{"num_hidden_layers": 25, "hidden_size": 192, "num_attention_heads": 2, "num_key_value_heads": 2, "head_dim": 96, "intermediate_size": 768, "vocab_size": 8192, "hidden_act": "tanh_gelu", "norm": "layernorm", "norm_place": "pre", "norm_eps": 1e-05, "positions": "learned", "qk_norm": false, "attn_scale": 0.102, "bias": "all", "tie_word_embeddings": true, "parallel_block": false, "init": "normal", "init_std_qkv": 0.0254, "init_std_o": 0.00359, "init_std_up": 0.0254, "init_std_down": 0.00359, "optimizer": "soap_variant", "learning_rate": 0.00734, "lr_mult_qkv": 0.4, "lr_mult_up": 1.24, "beta1": 0.95, "beta2": 0.98, "lr_head": 0.00987, "max_grad_norm": 1.0, "warmup_steps": 200, "schedule": "wsd", "decay_fraction": 0.697, "decay_shape": "linear", "final_lr_fraction": 0.0, "batch_tokens": 32768, "max_seq_len": 2048, "doc_mask": false, "train_tokens": 197300000, "max_steps": 6022, "dataset": "wikipedia_en"}
Each number is 500 + 25 x the weight over its row's rms, rounded and kept within 0 to 999. Layers, rows and columns count from 0. Numbers have three digits each. The size before them is the row's rms in percent of the matrix's.

# layer 13 MLP down (transposed), 768x192, rms 0.258, rows 148-288, columns 48-95
114:458473540490428492539540524505487491472534475488523470524493528544489507492514515505532540507479523487513519458450511505508466509481496470477543
097:521542495495502534493523489481534490563504503508524522499493512505520546455515502452499566503505502507480538478528530477470478494531497503486528
067:538506506471500466444517455519511477438476499450484487527539498543483552500477518533527512488482475466474508496460456520486486492549528493523543
102:521509467484452507514502465522534504464504471488494472472500499511482502536488492518503483481491472493498525501481492516477512463475479523492502
107:554505523482503480483515485520481483473482519536537544502487571527526469501495529510496504503480499478541461499538447488524529515536534545467493
086:496503531513522499515487513556537485509493513471516529477532532480513478510515537472483478497510464470478497494479451523495458512508485486513489
115:514519445536514515510456470502499508499499486505487560517459537515497476496499505472489470498481456525471482479542473521479510517529481521540483
110:506487512526490500512495496530486489500459545512499498483472478511480495508472542469469537492506466507493501509459491531477513501529470492505535
093:480486516511490475487492482499524533514463492524455545519507499494493487522502448472484492500477478488500490506484535509490524489479481462537503
102:482524478532506497498489465493473531516457518523505498477489520522522497470546480494490504509456509505516491502510485479492548502504532501572523
110:523550473496543516494513502480504488461509505488517529493502534527471494513510495516475495526500474467477513482525502542491482542494530497482487
090:480522459495496489489508513501478453525509497487519521493486524500526488476485497533500501494428470540464499523508463520507483467493489525461480
118:509529492491526499505506514497509505495495480463537511533518517517527474485553495531505499527474502496501539524478478488542478480521474476495471
067:499533512542525514511474514494475481477522494462489517446522474494532536461490503488506504475485518491476509520455531508481485528515487467490519
092:516487513486468482508534492443473459458497534512483530484489490457479512550477509501490500498492489523462514507498547495525446492509468492471513
079:495567475472470457450474503489520483517507481478500508510500501475499515529481501492457524491480492510475490536496483470509512462534521515510550
111:478495488479462490490520529486505487494477523506490495519444450484507529462496512470487484474520539519517478468508535492463552495501480487480528
111:493498500486502490510443529503490475499511450509488469509531528471524471493479541518523544501468518493473511473500532479500554471503494465464495
101:498493487518501474492490537538519509514529466564437490525478492465529507501528474537511521527532530484467473483500505500518543517500522501461512
097:527502498482547477526463504471479511469515483518468471465489501468466483481484488552513478486518495502519505530448501489498516476461517453503504
078:526468462506513487503496482479472512475478482491514541485446533518514537511501519496519521462459509514546493479520499502466491496467485480519497
081:504552515445437490490462444478515481490493477503491514526564495480515520518526461509478462480545488521462523478462455494487497504505499505448520
091:486487489516495446510498497452501512504512502519478481487459501503539492519559518455511480456476469466507506481442504458483502514457561496485483
088:512495493532498519527483488486482540490500497522507470551500518482480481470496494495487512521465501543571516542481487495520504488508493488496501
095:467510520504514515513519480476512469481476520494510511488533452501522464449479454541493503553515480503502522448517506494520476554487486491491476
110:487461475508533542497500515539422506509494483432556488519522525462436540491519502479507509511518500475493509441525501508516414501529482481544501
094:506464493501448491495520479505487476499542519525452490536520506544530532516495500475490500482521529503529528536465502471447467505479501519490487
124:490439543479489504503485501499481482500528507523484502509520490468504477536508498476523490551491454473515501473505483437526500504478467537558521
102:502505495467510491508569496483492502518559518475494512488519460526515479480500530505488495558448471485492498497512511516520506493535441492517511
089:540488474503480521546538515459495459510521492520521482482507537466521493504522470540496552506496497531505502554498503505534472525487537502491545
090:491531505531501463513569512517445531517513478498504523544469515508506511505491507477506531534499486467511483483451486527549495535500477500526481
097:511484464513472533505499486512483532539544468507483487497541516537538496530534499482461529506528495515525492475506490468527480471496502517510434
079:461531467499536505489486470509517488499502480448487514551487505455492563501481494516453541509461492497519474517504459512511476468500490491522498
089:469535495498478538483479507536486506470520510484493492530516506448496491537510502511506503517513501482498515470496545499484463545456464513473505
092:494496458495531470484495490492496488500499515484499508506488466516540491482489498442465500525456475527484473472527485521525505478513476514544511
096:497511504500529506478483473495475509497441509503490487482463477477484489493475494484532527500465525493516485511482475489496507515479503538512488
108:493486534513501496523490508484468487497476489537550481499443495487519521509473539516526530486492511456504537497508473472557510534532520524521477
106:495487469507477484476567519514466506462522475543492506494514502487511525470524516483528505506513514486472451535474481507506500523512464468538486
111:546484496491499517491453468524505474491484453510501464502521532488522494583513507445486461500523490480554481496494510487485491475502500521503477
110:487496520493465520521512515537490524530490497456489510527504529493497527532491535525497509486493485458498517481507474529527491427499468500496492
113:534477558523481540498553469472456535493532543550517468497506476505474496482514496515501487492448511499483517469526482535554492542511485506482514
095:493480443502511487467515504481429518498513504527510475553479506515499554490495536528530500490492533470526499498493499473481450478499515480497513
093:565484463550521487499472507480536493529511476507505501557497514511505490505536484502508486506478496500478484471494515501494531477467468513525500
091:476507468501507479505505527498509501504466527462487464491503509465494513466486512493539496487524514483469448482488497451518535531547485505540525
069:465506512482482547485473507506496427487493490505494498495456488529493536478521493491455497489510479499536541523488512513470489541521547503483472
101:504467512515542492508477489520508500468522534512511483496524502532486508490516496503480471520543517460518508538499467489482517498547467506498473
107:518545502528512513507501468545507490520453504498523518496489513470484481529522441500498539458476513537475555550516498463475501491475506516475485
111:515480490502494506455471524459458501504490516473515510534538550470471491562523505515524511503524550515494496529466509469500514508571483487507465
087:473509468531499489505542533521450515509486484459514482535496503458460508493513500544493537498487489493494470475493454556514463553514519516501488
095:502487499502455543503482482476465500520462512480498497465540514512528460513481491482469525486477491481525494486498477506519465466563532494434469
100:504543446475512489477479512483503522526538518475478467498500464507468479484488487498445533479526495496512497523508494506501472468486512482497469
116:494528495499538491490494516486498479532516533553478496496471504488454486457480530489514462499448547527497508506484509525507505484494506482531525
097:503517479476467486548518516539521483505526490538487534549504486522524487513471468497484526525533447508549534494526511501528493540521498460514488
109:510530549473528459553503506486536500541476496501512484485479496498494458494506518488481539499491514493481455488490508515535471472522537532525503
079:507526505467477468511508485504509542516540504493503498522500515493501473485523495553534519501489478482493493523552493485507546545515486481523459
104:469499503509489498512497446495546491472495495518497530494495511495474492514499483494527492473493501528456495504509506530483521481535488482544504
108:482479497492484498483504514531518505498480515523541454467507492470479485429501521523500527497500500532503450493533520469520509527434504492528500
108:479486536469493499504512538487456486538465490504511490474501518464485486519494467478490503507506534504518487509465525509528478542468544481541473
104:509497465484452481503477493505512588489514472515496501525507488506487528538449477468527527497498459475488532492510490476521518509513489526586438
100:502494470496479502487486426538538478501500470497478471531450509508475465471491510497485463470527512520462482460504492478475506518535476493483545
090:504515490518527524499510511519498530496495501470504549509521501462538490540442512447487522458486467473488531526526476534488512469517483515520493
098:527498507474529511471551490507451480472502524479535505533504513492487499544532504498520474520511450500484489530514502523496503526517583549447506
100:448520477504539473490470495510518497474493493509508475496527501502473485545518478503477486485466486539468453503486499494527499484512465530504495
119:517485530534503503484500508471480493491489493529507536538509452527474515498487533475498528501454480503510487493508507486475505492532513501550505
091:492487473529443481499518491487452495499526507508477508513506544501509516479515508499504542465511530480518477479531502447541514484527489489507487
105:520470465487497526509478500469510505491484480469511530535521509516509464468516453469451502514466516489509513494528494504458464520478495518553504
091:506506469497547499486498494494498465499548518503479502478509503484517545544482503476480510486474494533515498495466515545516489539498482527485517
087:490463500477499549445499441469468460530492475496472503513463511480502526508492526489493493459469486503482556505461501536500511516525474474474523
093:479520511508460530520493505512495451493446557471481510497467490542485491500521495500544494463466511525468509557499468493522495481470501518530510
104:531463528524458499524509481501522474485438499477516521501493470489497466502515531487504496494516488498512534483532507514517475508540481494456478
112:473485485520529479472567493451492510518455483489469497477538507485540513545482490501490530526481522491515553513507522514538542456502438530504539
112:482512553477524509498468540481499497491495425487503526541505502516499532480506525525476508544481521498513490479486506517521491471516495505508479
100:474536484511527505509496551547543499503462479482481462437489481539528506490497498494527484519493490472498512517491510502503483553489508503502559
108:523450521519513497500524464516500495496504460504480495507450517504531504518525515499505494496466504496539479506494515535524506498520525516528496
106:495513468479524544497469495501510474495489513524496545513522494469509488501518518524501489527478539498535508523535473502491512538497459519504473
099:514507532484532493498504507455515467506506492533497580511491536527491462495510484443527491536540480551471501505537514476525504497529445489488524
089:464468489468545507525501525506519549529502482467460466464565470538498560492497477500512490515479478500554494537484519489499498508491517498516500
115:486472515515507512523471508434484546534493440494510529493504461519523518515488492522508494532487457473487473535491463525482530525508495478520525
123:480475497538494476510469499556451424500523494481483517493510519486499514527447521516539518482511531509519503534528458480520510515540515508459484
111:474507505502468477500564499520507504452500482499492500542485517499534507482480487475488519511516545514505518443538519526513450512499470529494508
099:502517524519496493495486517515494531470539427474524435504528477519489538530507519531489468494546521483527474456509484492492506516493509511472484
093:519496482523495519521493499488488452479511487486474534519526478514529478462526530522515535521477476487524532503449495490538516516454476494524478
076:467489508520525490492471493529488518463541493462493501515493522506519518506497537513521544492503495537494479474518488537479550518503565516507468
082:483517509495515506513459475499498504483494543446489522488490453500497525518514500514533493530507458500505498567514518510473497506521497511498513
089:483508494508524498498517529489530501453491510512553527539524488493503514487499458528501540486513476455498511532492501509530506497522517505505440
118:503469533538498470493559491487476483480517544504479483517484533513505486484438487533485514493526498516498527484468492513539547546535525509501498
108:497544506523497468515511516497490476486487510502451482501492536539516489475530500509493479482486502540502477542472492481536547494467508503482527
102:488524478530504493511559500465478547485470518464510470508511504485524522483516524434512550437470516516512466476519515464478507473474481524549508
098:484528467521499495514474555494507496501505536526493495529535507505495515515505494487487483500453511521518505517465503486450551455496466524494516
102:502486450526500496471509499490523477475506544506462517507499449513506480465510447502532518458488457549469515512513496492535455504477511521491470
104:514471521441502509445513487531473459516501499503472482492479484507487536457532490483487516494480484490451485510508505466480482481517519526462511
095:523492511475496494451495522512487513517469508511462473485479484516426500544487527586514487508524485526524529519518521517506518513496478471545453
090:479556436493496458539499547506539521525496553513495521480530473515521499547485496526514487512517487507522464492518459466544511490489496501467529
080:468537477465491491489479513507533531458471480484566498499493476507493509525522486495546501472462543534495531522505522539518472490542528524489485
108:521481501482514505503470525482494511490560499472510466503500485515491510513525538541533530462494520492487488485501535473481482529491497496515459
092:509471510503482498538509460498468496481534481521506479530533461485513475502501440490514503482481481507506472521490461541473479539522458517511477
084:529470541503489515459421490468540468502531493495527474519510489508502525511490491508465509469524485489527530514505479500519458483489507493459495
107:531515495515485523477487498501532540488519509530455504485475543512498476490506471534513508495521484521499513481497534483541502467473543455511480
110:520499542491578509495530480517477498575524512487496497508506489497504520468498503497484461488432543499504503477477502472533487494541534513482498
094:515523476553499502515548481483484495521486503516546470510466502552527467534553484448526549544516489467496471461505503515500512517504576534447517
101:499473539467480474494481494465539475516487531494458436502475491494478518492529518498499514480479522522519488455479443480501483506541483476509495
098:525500497489458510511475484483501548501524479484509463506498454492524444484509505483545494517579511468519476507453516504503519509484525462470493
099:481497481561479494492527521469497519501546512530514492529481495459480496495582462539482509517492507532451505473475479474480535492476493474473492
099:507521497545553510513423482497505518534466510548483462489494511492507518493512540528482461497501477520529513519521492462500492491522492495452526
105:486492505497517495513518528567515496532496468518479496490466472515481503545454461505456487526484488459521493488533488477512532496507486499504535
098:484497477515489460484507495506442471483477464521454496507524490530544485522508517488481545451471485566497492486516484520477528481521496531531482
099:499463493509502515457507508517511501485485526470525504531488530470563466537500501516485531484496494496497503498520465486508488476491520520509467
092:500497473483540457531475515506491494546501507524500503567498510486502509508483518476550510500533504498519482501479485513525490478498510475500507
097:513491460467493518499473504470494470505525493496555462502480552514502486501453528529520448478490509514410524522471427523474473515478502472497501
090:552527510538498532523496490523503508503523480562480520496494525538524497505457518523518485509475502497499530513482499515495459502542479458506537
096:499482548538501461488482422498496520505485513525498509469444484494477540513510484499491479497472502494427476473517501548499504508482499545532507
103:487481473489530528468473451476509510525487533485512470477513521495509523475510497509522510492510484483466506472522491481487505464527490436495510
097:492482468500512489492493453494509494491488505483522456487499482487495521520470474532524482542511498463509502563483514492470524481477519533532468
112:524487495497553495486517548517482522490497488454543553491483524556527490523501509506517465506459535483494430466521510495471503525506527473511483
103:541516509477482490482500532527496436513494492505536485483469481503510514506491484471515526531484496517482505507495482497500516513549506477525517
102:486470492546495470476506523512496541491501494499453485481475488550492503523553500512540516501470508556461480513489487562561475512481491487506530
088:490483475481482531518454532465457536490519491510521477515477489475526535495480547507503500488525472469488519507470532481494494508502569514489491
092:541468466525470503541497514524526508513490464557477453481496502528492456527512503498511474525524491522502542520501495509500523505454502517508508
083:508488536517498506462490488493472481493506447500499458519495502483514509514465479524498530469477486500450477520508529495491494525531523496492499
105:467467462502514496517536511489480502468485492510535502499493492488486502458517517536502496508473540421515497523520475481502505515439507478488555
103:504511522497467487492500490502515482496563483485522483539529493566480515519516535491473477524448523512495473476541487517494467496499556517475473
106:506523536528433514489510503479512494514525526490515502526501479500515534487492497511518475484518505507526501556471459502503516462508450498517493
108:469544494540517549510489504495496543481505507519503459536488580542499487522500509475499507451484536506486538528503476497453451462498518500521545
110:515548473523477496499480490497534512525465496486480517460517517489478476507506515538509509456507563508509508491443534457493472509500550502491525
093:462508484482479552498476501482530475484487535493476486471497480519494517488494480495467504520475502518488491496529475484460488461477546505506505
100:470486461477505445520528476491530458475527515532452501531547543528540461528500465509512492511486474518513482525471496499499523509486513490528499
101:510492511526491515500473517462528529498509477490491483529503505495521507506531484482501516468463480530453501494500495523482506479513502455503508
108:491525506531508521465530531524529500523562522467502539516506527529511486453523543473494497510480492535490516567481497546488510490489539478466498
096:482452500486466531511502506491467475516515490486508495493518493451491498484493514495483490523501474510496532483537512509483525480470476458524490
089:493502471504473518508464498509522529528546517499520522508525468493476471504464481519482499460497504468511485510521480499506472484458499540492518
095:500507502527503527520493472470506497509478467519504457508477507523488502487499534513515474499497480495488506488507482506482506467481476482525533
084:467520504545474536465507515465540497595494482528482497495479490525543509454503504498440533498501500516489476498523503483471518496487508557520492
103:478513515483532470502499500528504502541487477528485503479492516495491490526478527487515516497500474479506543526550477490494475515496518507498486
112:527517495524472544499449504526530492470527502548531458478498549479484522458491523540472526488491518506579514531560457493486492483495481487507492
092:467490493520521527552491505509544539484526497489511470471511509540514504517496507484486581464468460483516524467563498484494461506495501506458495
075:573492522494535550495505498486512501504478502499485496518444464517526523509484530489529551501499456474492516504485547522508494531510507507504529
103:486504481489468505517510522502521522515532484551491536474506525468508495496523482482491464542530503537502491501495537530498569478471484476542526
101:529498491521511464527526499483469478524486485538502493474488496504497511497534483507522508539493506485500552499502541502538502506496492536504480
110:514484495493510492514565517531521499494483514544475507465492464486518460513552463461446528546493492483447530481484490497497496549489514459505499
099:512554519547499476523498467517509480500515476543529507524432520483497490514494502484497543499501495488466497562548467521528488468510492488473502
112:509507500544505491457511523509504494498487526519547484482460478476481510512457481468487523520476478479457544499552530506497502491458543549511485
# layer 13 MLP up, 768x192, rms 0.323, rows 149-289, columns 48-95
093:440509532485490539529467469488503499519524520491519501501472490519510480476566513484521475503491502521456520498493528540493508488485507530507506
103:504454556510497523504537527518444497504529538491517507470489460453527495457494485529515514484451514522498503483519488520514529482482511494507490
106:494564503486508495504514468472463474498493523530537488512511480546522523501486513504513510525540503522549505459495553511514528501477499459527478
108:513489501480503458494481515542517518462482559559445492510480509515502496463546489523496476497446497488493480498506484464526476498511519526523513
086:463506505484499488515445538541504524483455489494527492498507513509527477479490536475486454470479454472519524462517507519469493552502512535518478
101:454493514519471490501503505470540496498472504509483496449558488487518473485502541467472488470447479513486485501460513532447446540536478520546526
078:486501490551521436411506476503438499489502522467505518500513474481491491513508511547559490552498489505509502503509464472455518498447519508484494
098:473513517508467483487495481515527506515494529518463482525494552488467494479455509480522538488482508478507455462447538522490484476500495493521481
098:469503539509489502526498566537510528496498516492518544498489476469479480483501531497488526497538483538510475494477525491551561501497535504526515
100:534518505483457496484518451483541483529429496469475474529484484532497487518496519487465500538476486496511514486491503507543474533537502509537447
103:546546521497549512496487488517517540508536472522484494483498451515477459474544530548489534492496475511532486468533485501462498483509497538513522
108:523485489525491500507518509489495508470482529490500471505505505494449540428482523512538457496499516508507492427491544519519458498511534493498487
098:472488455468480542455477506462533515557503515507484513533497524508494447504502521526488490491503511499545520525492488482515486485498490510466484
082:539515497514515527523482478509461520483464481515518495472490493502536539517510470495471507505473500517447500506497495485547523468477518522501497
100:470532507520449475514512511509519534496497508482525506508501442512462515469491521505506529474483544481487483504532479537529515512515528526473540
097:504505548536515466493547463508501519461523480500499480526533514542509494474426497505511478499536478488551535479515542484510528556490515494461487
101:505487531532505476510507495545490498464528502507481498493492498517498479486456521551477476485483523521474525478472562505523547491508495487495474
096:526501518515522532453442493515506482470524488523480492491514555453491468455525510493516511450465506518492542491539485479502524510548487477485482
095:462508518502519481521515458539492523454528523506507477467456502528515490489510519508546483519538524524504485484515501519500508471490460474485510
108:592520471499467486483513496497512500525492505519513457504534495512486502512487508478517512544549515495522493475490527476497473497534515503517484
094:477514563491546496454549485502506483483528479480477477520480494491480501463492487493463480525487501506530500527482526492514474519500509513496512
092:558527493487479522461485472477472488473522507504494524480523521510504460497538499471466483483505516483467513484492515505545516468522478486481513
083:496516504483506507500528487480524485534515471484508497515529470468516507521537493509561515487529490472503527460436516511440510500501490508497571
098:497451499517494509518502478495501484525535478545529545531555468518489496511473504490478501451533475458528505567486491517477520479482494537511497
101:478513472445505458515506457505507521530522479507484490501516536476489498477539516462495536500513468502488513527510515486491479554487486474438465
104:512487512473510490478524461524517504477491502481514521512546540483469442506489466542508501469465531498447449480507496486472510512512509492485511
119:541475521540486498494454524497455495489513489544504532536476487456504470498477543463524498506487455454525530478535499506526518498502453468510505
102:506520485500522496554445512527509464495492467486496480508510531511471560497526509499502492522460456473470480489513509471485474500473502495485441
087:480474509479462510453529455479509512514509503507499522508481501532503484511514525499502475494498524486504509538521525474481503537498545422495496
096:516518486512470501515507483535507506459471541477523453515527477518531483483457453529519521488501507539454520447521463463485478499505510479480455
098:477520513539536446525450506510490540502497501489500490536512480502517523452468455487489521525476521473475519504520478524507464493492485521494482
093:518564498455490467501518492549526517466512497478501487545552474492497467474521479501496467513501494511483516465515481493483505515508526504519491
113:494487503472506480502479503500442504496486520552522550488472517525507442477535518515497523475492516454518468464481499504499506526464499517511461
098:515480499504506545495513546480490535515527548438519497451502516503511482484530505527511516520499490557525502510489510493519543454499501470495498
097:481522530444480538552487521528499486519500505489486492480491514517515545516537491495507500461471505544487478485481549555507509571471479495464463
101:509502519489500477447482539490493491500517478487552507502500477498480508531480514482512515483524509514495523547506548516520524491513442518484497
109:487489527449487457537500487516515481486548473533491503492537496519501517490499511512488515457477514463526506491504505457489482543499480502502498
104:480483498503495494475510477500490500533479504523512468484477476479534488490459555532510496478522482503523470524541507527433493487507522483507500
096:508470502483485511478515520450488442516480507453497515500501508555473542476493486508525494473507490497514521508494496549514461474518480521499500
097:502484517471497460476503472452437503478539541512549551484514493503506516480490534494483488466497483497549545558553494496508504498517496529503503
092:521532524479475499475512520496515524516520514479537525516514462507512498508511482540502502547515502518552480530506500505487490437466494520482471
086:503483538486495501508531459510508476524485468515530502511495499478485470493463486510504493517520525471464531508493487494459506526480530509455480
092:514567581507473502490499496513503530502514499508446534515499510441517516542509511475489509500514490503495524513508462510530521526471535454514505
106:470563549524496525526479516439487517493544522451497493479483506489479484527538536489479487507507486556485513502543498505520520531516458461455515
094:525493503505529488479501478530497492538512496457503481506512496505483493486513526517456506493536517530531502511543532466536466515473542553557480
105:524496495470550490477540488489563526473465453470461523492486478474492524510496511467515500513526497470498492507549525505501463513508505541523525
108:456480491497488498494525529519480519472509494488481555505463465512511503482515500423523531474515521512506454505486528515478538527516495503523474
097:489468540463458526498467490443508499472454517509497549463484484471506503490456516473529495483508463493522493528495506549509493514515477498550484
101:475532509486508475491521507453491533555505481509443481528486455469521508514447514542532477487490550482508513516507493506517440486483513493548452
094:487506499513507481538477491495479484492458495505514477420534479478491478497494530480494501506493496502467551509470494497486476471476484521520476
110:507519500523493502509544459482500555508518492496533505525520517515491483462492482496457533522505499517498498522528491512557550485536491458486540
103:471459510474494504512533492497494475477510516475519474476495502496520482480465541488474532533499504485487502462515514480525478483519423463507510
098:567471474532522480500525469459505474462467492472527524471519447532524505482478486514498511495529495503501502523418552516507505492526480474480496
085:544534490518575504454516506522450462534484481500480501485508493505459538536497515501453481461476514533528496510479515516485509503515502494485529
092:481508470500537457488518485529502525438492497504528480471505520511491548495540540490505517502496471455453514511463494516496506518537500525508503
110:500521478514501506503510507504482518501478493517496542498470506522528531512548486511501491507512495543487501526487542493464459524518503521518532
124:487501502494503494517535495538476484524487498536495501465487485492515509487508522478482491502518520495486499478516494473459422497527496494549488
101:551546511472467475499465525491464508469512562496503505508525510509465497501471508535496456546447509518483523498463481550481496507517461500510495
088:480494478501509528513529499507479501497482546510514525450493531549503473522526477468477505518482533459501496508457532486466503514488482517524499
099:536482500474523509511518470509491501500518485542504498490522502485514488463518540499531476473501502470496435514525488518489525464496452494516532
105:492539495489475462531430494466474521490495464481480500478467467516528480477531504514503533475489516465491481509485531489452524528505491485509487
091:508506480514547529501504497446479538481485531506528490505514507549491458481473488490529506474484525462486454486485483528465516505513519491458474
101:550429562488532479484516526508486503530496507518548518525526509533516533498459512497467463488556511507468496535495495530488502529508492545515479
109:531518487483456482524526474494503537459484518508506489468532473456536498507474490523499538516529487558517517506488531520532539498514512527519548
100:493504497465485465534503531490528489502489527524511477522476487475523504479565486541516514534462488518493499484509487471513542508501511463549444
084:508566499513456502483474483468510497540464520493452510508519516547467484504486497527526487471499494487499486521509471500506520536491490475486462
103:534518509518535449509516503477530477503510515526490526479470501473542536468518514466478513487506479563512490479491453538504547506476466448488495
101:550520501493500510464527481501552484482485493474491492495462484509480462499512524534492514548531464504460517489509486448514521492469541468494530
100:493510513510511517533489486481461507503480489515477521504518447538508478513458483500490464534482509509502479488493547498481483501570480495466504
115:501499521483487550489477520531486540508494471475522527471508539549486481468522488484531512501490521509515475513492483493516463522512483482515512
113:521491465496521507504525502530444496489530519501469556506495459544534520460497482511529509508529548514466520493475540528513507502524505477499459
100:532572481528489475469538492469503509563480486489519461491534526514506521521474516508496496486497541513480511458471490506506527510451470466553483
099:482471541538510499489478522495445503516461493483507533526499487503507532482484519497485546465555484483529486510527465488510517517462513542520470
102:522532532494504510489503458505472509494459497500481489508470510488514499519506516439463480506502538462476518540500503492511521507493478528499460
102:468529497512514481516494492505501490482515516487535466514458527472499460497530515503511485453465510494530476524513509518498497505479482522501527
099:487487527481523508451514510541465518503467511516511503485498453479458478462525498525497504455497460467489502496530489496509508492504507528508497
106:481509502463515469476533508556518530462562482454514499495502504506470481504512471490449539490514495531512536487473479476490511539500471544507532
107:477479548475479490500498521534481492494515490496492522480512496545481484497531489494507484482509509497526480501488461489506461523459506502545524
103:516472485527530509482519503465473537533482491504515483505513432541504550498528517511479512504514523465484516504495499469486512503497487476527514
098:503469533469507513475519494541495525493471524502459504552482503471478483514510474502539514479490474494478507489477528474517488527481483479518515
099:445500513504507460527515550519495520508476516512527478496488513521508485494501503518509517489548523489462499456545449494510474536489498497513512
095:504476505518536464506574498507504461515503535498523532525529481471486490468511512494479485507532506517478494501478472505498523508491503500514472
102:521445523457476520514500496491431546483509514516501439437460509529494473481478491487530546494494456485523528488518537506460512495492510515515476
085:487459537504524478491482503517512490503498537495534538497482491481535481442506497525445488456535552484484491497499499507516495507486470507518527
119:523535473452470506469475515500508491527479454510525521521526480471513507475515506477494498464473487506465471487513531487467479438462472503536490
106:524520488485520475476519506525524497515480509453477516515494510516483501500485507520507498487495488502455522481469520496466518515544492483487511
097:533515499474506509478510542469483512497476493476485454486485538483553503466510531487505481517476514487511519507513475488485462479456477488520499
105:535511512496520499505487512520515507512501506498494497476504461501516512452527489478516513467520526482522492516477538527490469479517561468496494
103:506521514462486492489506519528509489494501461519450501483457494537485543501508487493519490525552533483495521505456523443496493491498510534522477
098:525530526462505498500511496497498450462514544539464495500514536440486466488575510523505465505491461497492550517462503505472510507488515509510455
103:500481482494463510474491515535541515466468480514496497482499501449477508471497467515500510467479534478527507516538531484465518466493481508510449
092:519548496502539502544490529475507504508479437528476480484502550520464483477496514442498540484503507524499452514515547504534535519540458498524467
106:565483508501484477467510502537522514499524532510517469508486537494533484464524517502488464503507528463499457500490496515533511482545501519494513
095:527534524505502500517509495488498504468472512524523500491477506535500536494463543536477494467516497535506525503494502502529505518565507471536491
095:499511533468519487510481485504532522490506529525464453510503495474551539496501486490517505480513518493510516510477477518496527538529507510492550
107:521518480514490479536517490543493507493467450558482504465482465480508475500504502506510497521496506494522449515532549509501473510501503514524508
100:557526510523475525477547502495482533500436496531508534471514468515530483488498506494481479531552507461497501491486506534478566507491513481512508
100:514522552495492482516489495525527502488487544528483505442474485532445547475481495509511494496482502474481473472528523486477555479473490464486500
095:481490497471486469470499476493483516526440555512499507497558478541476463479529493499507517531471519553505488521534479477486494490479558474501516
086:522425461522494475527507463487485502498497513529531515475491485513517543454502467532492467488510455553507492472514496510452467489462544532517552
102:481475494479537504519480507497484550484494513508486472515486493491529499461460477494501505474545494514479454488521496482464501482487495507507528
097:509534565519488513497486455498502512513515530504501478513495464502488542530558493516466463474456501495489483472524507532495508497490500438519472
110:530474517508469486507511531496497494531507506520451531517523522505490487477481518495513515505516490481518503500535501523504481524496466507529475
108:495509497501550502504528532554504503456536517485450464482495499495510430469486544496500511554536494504510492475489503483489549513478532471479503
098:483469518489505485533477508513507487467490484469491471493450518504492533503507545466513471517519534553556463495490479495503489499498506513487491
099:491495525497452467547521514519520478491491500517528507468517515535473506532493535493510519493511494499527545476460525491490511486539515495548482
096:537496499500523468459524560467538534490485541506528518512435483531462526510500490530528499489445516478484522499503471469530523514538481491481486
085:519517500482524481467487516475513509499520506480529536462509500518497561467482492465489480491450512550551518486514500498486510512472469526507538
093:512522504514534515502492485511498519457500462482544508520532506505498486467469462484454511514523486488507492519548496467516462487480499513511522
095:456510488485467493491523525526496490494480524508495503508499486482529503512488493507479492511498522463495530547483490545501495496499506440480534
091:466501511497459514471462524488471537474488525505545594533557505509470529511536512494531493475540538494469487528476500506500492507522495515520473
089:544476518480472503507524513509497487484527507551439506517544539474490509503495519529523506477400540492498498506501497502485487534444505498467475
102:536447553486550506535482506525514498535471509488468522511544465530521507520445542508482561489474493487498521486534526552492485502508489545523488
094:495464511489484492472509501550471554512507529577502535497519516517484488513493513547514558522519481504505508502528529496518476476506491495497469
087:492506541445508532492541471535500491523494494501445543501531507492480458529500461514463512489490455525526481485519546463513520535529447494504442
103:464493471516513468518513521511492504516530510540494562482468504528540493463510550505476469500454470507481490524454543515535484521492484531484463
089:534481491522515575502486497501484514480476478488495475469501486493541490477483492484495497566511523539510464515546483502505501523503505482482502
103:507547503510501513497508490512483492487533486472524509548513487574460468456507495497528481511515500504490522515501493490539508503526501481492491
097:533499495516524456488500495503509517426482537511522497484524507522520505506485490485502500500458494551499494526549466515501489508528501496500466
097:543503523510519496468507483520507471490513534466533498541499511522524502504466454492501472544491505508522511462567491491529556510488532541426530
100:513503487501506474497489500553483510502462461518498542455474502521505474506473450505504456500541480510462478522525530476518462507502520524540509
102:538501515492504514498525498495463482491419508489485500492510463483501518489470463517557516481511537503526510450521542490492475549516527500510472
096:529490561477480490514482491536466533516508529517520505510497528531515516461545515498552461506475496503460515485509475500468510505511447519529540
093:487488504475531500542500494546511512535519485459495469452494531472480524484442508488495472491486468495499495491494466480515427485441516494504501
098:537514517477534478463482511491484524474446507539491558478482540525489483466485531496518464502483491550495518475533502507509498474506501496497519
103:514528515481522463468534490494497525479522508513505480495522459499497497429483481538509487525458546473515478482538486459547545502498469515493456
115:458500503480499467474519457457541489511525478521551540435473482497512484502489507497462485532515547496485461490519517517452527525504488497497464
105:513486535516502535452506514511496491490486552500493549443487510494485521485488504537481484505537532527440439508501502464456510508496468509491515
083:528491490452517503536490491510494553471500519498459477468534453471509529464508531507555495507532471495529525466450495502503495466481501490436520
092:533498528528486503529458500530480556470533522482543475462500508477522476528462515518490535543499500501496472480515505514508551495546511488554510
094:525484485483448492495520469563464504509487536501493499470467505499501483517478535507535484547482519487478460525496516438516521537497523514475541
104:501469512472493501486539492482470520494477479459501534467530504501544493543474507497526516538537515530518413497451511523499515523533460512542519
102:524527538499519431534496478478475490480472499509497486497509487477536506478486501514516471507512476542474547502499506460470523562494487518483495
093:524497498466531497505488499498470483486481531527502494496483488475506577491461489468489495477511550502471525553522534488508472474507484505555465
096:464477517511487478533486498423504509489514489548515519440533497490504528506504510539532499521527505487514529496517516519493517528475497478512490
107:498530488547479473538519451494462479535522497522482479489498500470534516474507512514519523539452500524503490510533489530501483529480465482521499
080:484556486500508432520508495498526526491476487508546484481528486490507533467464475534515498537513529565537529519522537507516541510490506475501492
097:452531542449508447467498542515505498503481513493493501451525442501534558519525508488473498504565527481508519495475508486504475526524491515505505
099:526553517538485491471476503495522466513517544564521522497510513524485498514512499529516483497534532498539549482516475492536507510552508515485510
099:549497488475491472487494476552524510493446476563494507481493494485492548539482480495515519502548501505462490485534469531522510487469499491527466
092:518507518496494478506517492501514474532498455512502457489501507524488499454461494540480511493471494508482483537441499509479477476504531537514503